Part of a small language model's weights.
Size: 25 layers, MLP 384 SwiGLU, vocabulary 684.
Architecture: RMSNorm before each block, rotary positions, biases, tied embeddings, attention and MLP in parallel.
Training: a variant of Muon for these matrices, 208M tokens, 6357 steps.
Each number is 128 + 24 x the weight over its row's rms, rounded and kept within 0 to 255. Layers, rows and columns count from 0. The size above them is the row's rms in percent of the matrix's.

# layer 15 attention query, 192x192, rms 0.0366, rows 20-23,52-55,84-87,116-119,148-151,179-182, columns 96-143
size [100  92  98 100  98  81  83 100  89  91  83  87  94 110 108 110  80  88  89  91  97 106 107  95]
[[186 121 122 110 153 105 146 114  94 125 132 104 169 141 169 132 116  72 108 144 144 136 102 150 116 147 126 121 130 149 143 138 154 103 152 110 132 106 148 139  94 115 155 154 102 126 151 110]
 [138 143 145 153 134 145 148 127 191  83  95 127  95 153 157 148 126 103 118 140 117 129 114 144  99 110 108 161 161 162 127 116 157 125 108 134 126 133 113 131  65 139 119 132  73 120 104 119]
 [107 126 143 104  80 107 149 156 116  72 156 164 135 143 155 124 108 142 164 101 113 129 184 140 102 110 147 129 140 130 110 106  89 155 141 132 134 167 128 128 114 151  78  64 133 140 123 153]
 [145 103 134 150 126 100 107 132 141 148 152 114 145 147 170 111 115 127 139  78 154 112 101  87 147 142 176 120 151 120 113 123 132 123 156  83 127 105  74 143 154 111 115 132  91 137 113  96]
 [142 124 118 110 106 100 160 149 116  92 125 134 136 140 124 161  77 118 137 156 103 177 130 126 131 118 129 119 158 145 120 106 183 136 119 143 127 189 101 158  89 107 105  96  88 143  85 163]
 [ 93 122 112 158  67 130 134 137 141 136 102 135 135 106 117 156  90 162 123 149 115 115 123  99 113 123 113 102  92 125 115 181 117 106 152 128 181 122 165  75 108 154 147 115 139 116 140 136]
 [127 111 130 101  96 147 129 137 117 146 133 138 127  94 139 120 138 146 124 112 143 124 117 117 113 126 150 123  76 137  92 143 142 110  94 161  99 145 109 122 139 143 148 154 108 141 102 152]
 [168 120 198 137 149  98 122 150 116 122 109 130 101 114 138 128 101 121 115 123 171 128 161 143 125 105 158 136 128 154 105 129 151 118 148 151 119 156 140  99 149 154 128 137  83 172 114 144]
 [148 127 173 114 114  93 155 101 177  95 114 152 138 123 113 123 111 138 104 141 169 185 119 138 118 120 101 138 128 139 116 143 127 124 146 104 128 128 171 133 124 136 120 167 123 159 118 115]
 [ 84  96 140  92 100 131 148 156 166 106 105  83 145  89 115  94 182 108 149  78  96  97 165 113 117 144 139  98 109 133 125  98 149 179 140 140 117 145 104 123  96  91 127  74 108 103 133  96]
 [144 113 125 145 132 146 108  95 125 106 161 123 173 103 117 121  93 101 159 105 132 119 170 125 119 148 127 123 101 101 115 160 131 138 135 168 138 111 163  97 108 159 146 118 140 160 130  95]
 [125 112 128 145 156 152 141 160 119  94 100  96 142 101 117 128 149 178 178  93 113 162  67 149 106 127 132 110 133  99 123 108 138 149 140 137 126 135 103 159 143 176 127 136 161 146  92 113]
 [133 104  86 120 165 128 114 114 155 174 120 115 135 128 120 153 156 138 100 105  96 109 107 117 120 145 140 131 121 144 144 104 168 148 134 113 164 147 142 127 116 164 143 125 143 131 127 149]
 [106 167 102 128 132 148 127 138 141  93 122 169 122 138 123  86 128 184 154 150 157 123 136 148 138 119 129 105 110 154 139 152 127 106 112 158 120 114 112 113 136 152 154 167 169 122  94 107]
 [136 115  69 131 133 207 105  94 106  96 138 120 124  96 115 170 110 147 119 158 140 106 167 128 107  99 160 109 154 120 141 109 110 121 130 161 126  87 124 113 144 145  83 137  88 156  78 140]
 [ 66 123  96 103 111 132 125 164 151 144 111 150 155 141  93 140 110 145 149 107 130 152 136 154 107  90 150 129 113 132 124 141  98  80 150 130  68 143  87 119 110 128 105 117 105 100 145 146]
 [110 107 135 115 128 115 134 128 160 141  98 178 117 140  97  85 143 152 114 134 161 144 126 111 128 162 122 109  96 144 129 172 153 136 149 120 187 158 135 156 126 131  96 118 117  95  96 112]
 [156  87  89 109  92 115 123 121 135 163 122 143 124 166 117 115 186 132 144 135 144 129 125 118 157 102 131 162 112 114 147 115 159 166 127 125 141 129  98  85 164 148 120 127 124 139 157 117]
 [109  94 158  83 101 144 108 137 116 169 143 118 140 139 119  83  96 128 116 133 107 123 158 134 114 163 120 170 108 151 144 142 138  91 168 179 126 127 145 103 133 149 103 135 122 155 139 124]
 [106 151 122 113 110 134 154  95 137 118 114 146  90  96 144 128  92 135 148  98 137 115 124 109 144 180  94 115 161 123  88 107 131 116  97 161 147 169 113 171  75 121 133 126 150  98  88  63]
 [144 112 103 139 121 143 100 159  87 141 117 129 125 142 133 144 126 120 109 103  82  59 129 131 121 119 177 115 153 158 149 117 148 156 130 104 104  90 130 149 116 123 166 101 158 105 158  70]
 [153 158 125 129 143 153  70 137 104 139 104  88 154 128 149 136 106 130 101 100 153 176 153 107 151 166 136 135 164 102 135 205 100 121 112 133 132 131 118 122 147 161 105 148 113  81 120 114]
 [124 132 145 110 155 139 116 129 129 139 103 139 130 129 113 130  73 143 168 139 161  91 152 108 135 103 139 125  93 110 122 163 153 117 128 128 128 119  79 102 105 121 153 139 151  99 103 111]
 [139 144 143 118 127 126 147 112 138  97 112 150 147 166 156 142 113 151 118 122 149 161 139 137 154 110  93 175 146 146 132 127 103 151 136 110 136 143 100 154 126 145 139 149 113 144 119 156]]
# layer 15 attention key, 32x192, rms 0.0482, rows 19-22, columns 96-143
size [ 92 106 110  99]
[[ 94 139 113  92 146 115  78 160 153 131 140 119 138 108  52 164 114 119 133 155 148 155 128  97  72 154 113 128 117 143 157  92  75 138 108 137 112 109 197 138 117 113 147 148 150  98 134 146]
 [149 132 179 106 105 136 129  79  89 121 131 164 148  97  97 139  94 118 141 111 116 106  86 145 129 136  97 106 141 176 137  98 119  89 152 138 120 112 152 142 135 101 169 127 114 126 108 109]
 [ 93 141 134 132 133 141 123 100 165  78 120 119 141  94 133 156 131 177 113 107 111 102 126 121 165  97 116  93 134 104 127 101 106 140 129 149 131 148 177 117 152 135 152 121 113 141  81 137]
 [113 160 112 119 118 130 125 144 127 110 116 143 148 146 127 166 103 151 153 147 141 108 166  95 112 193 148 103 117  82  98 132 111 127 112 133 161 116 105 126 111 127 152 101 126 106 137  99]]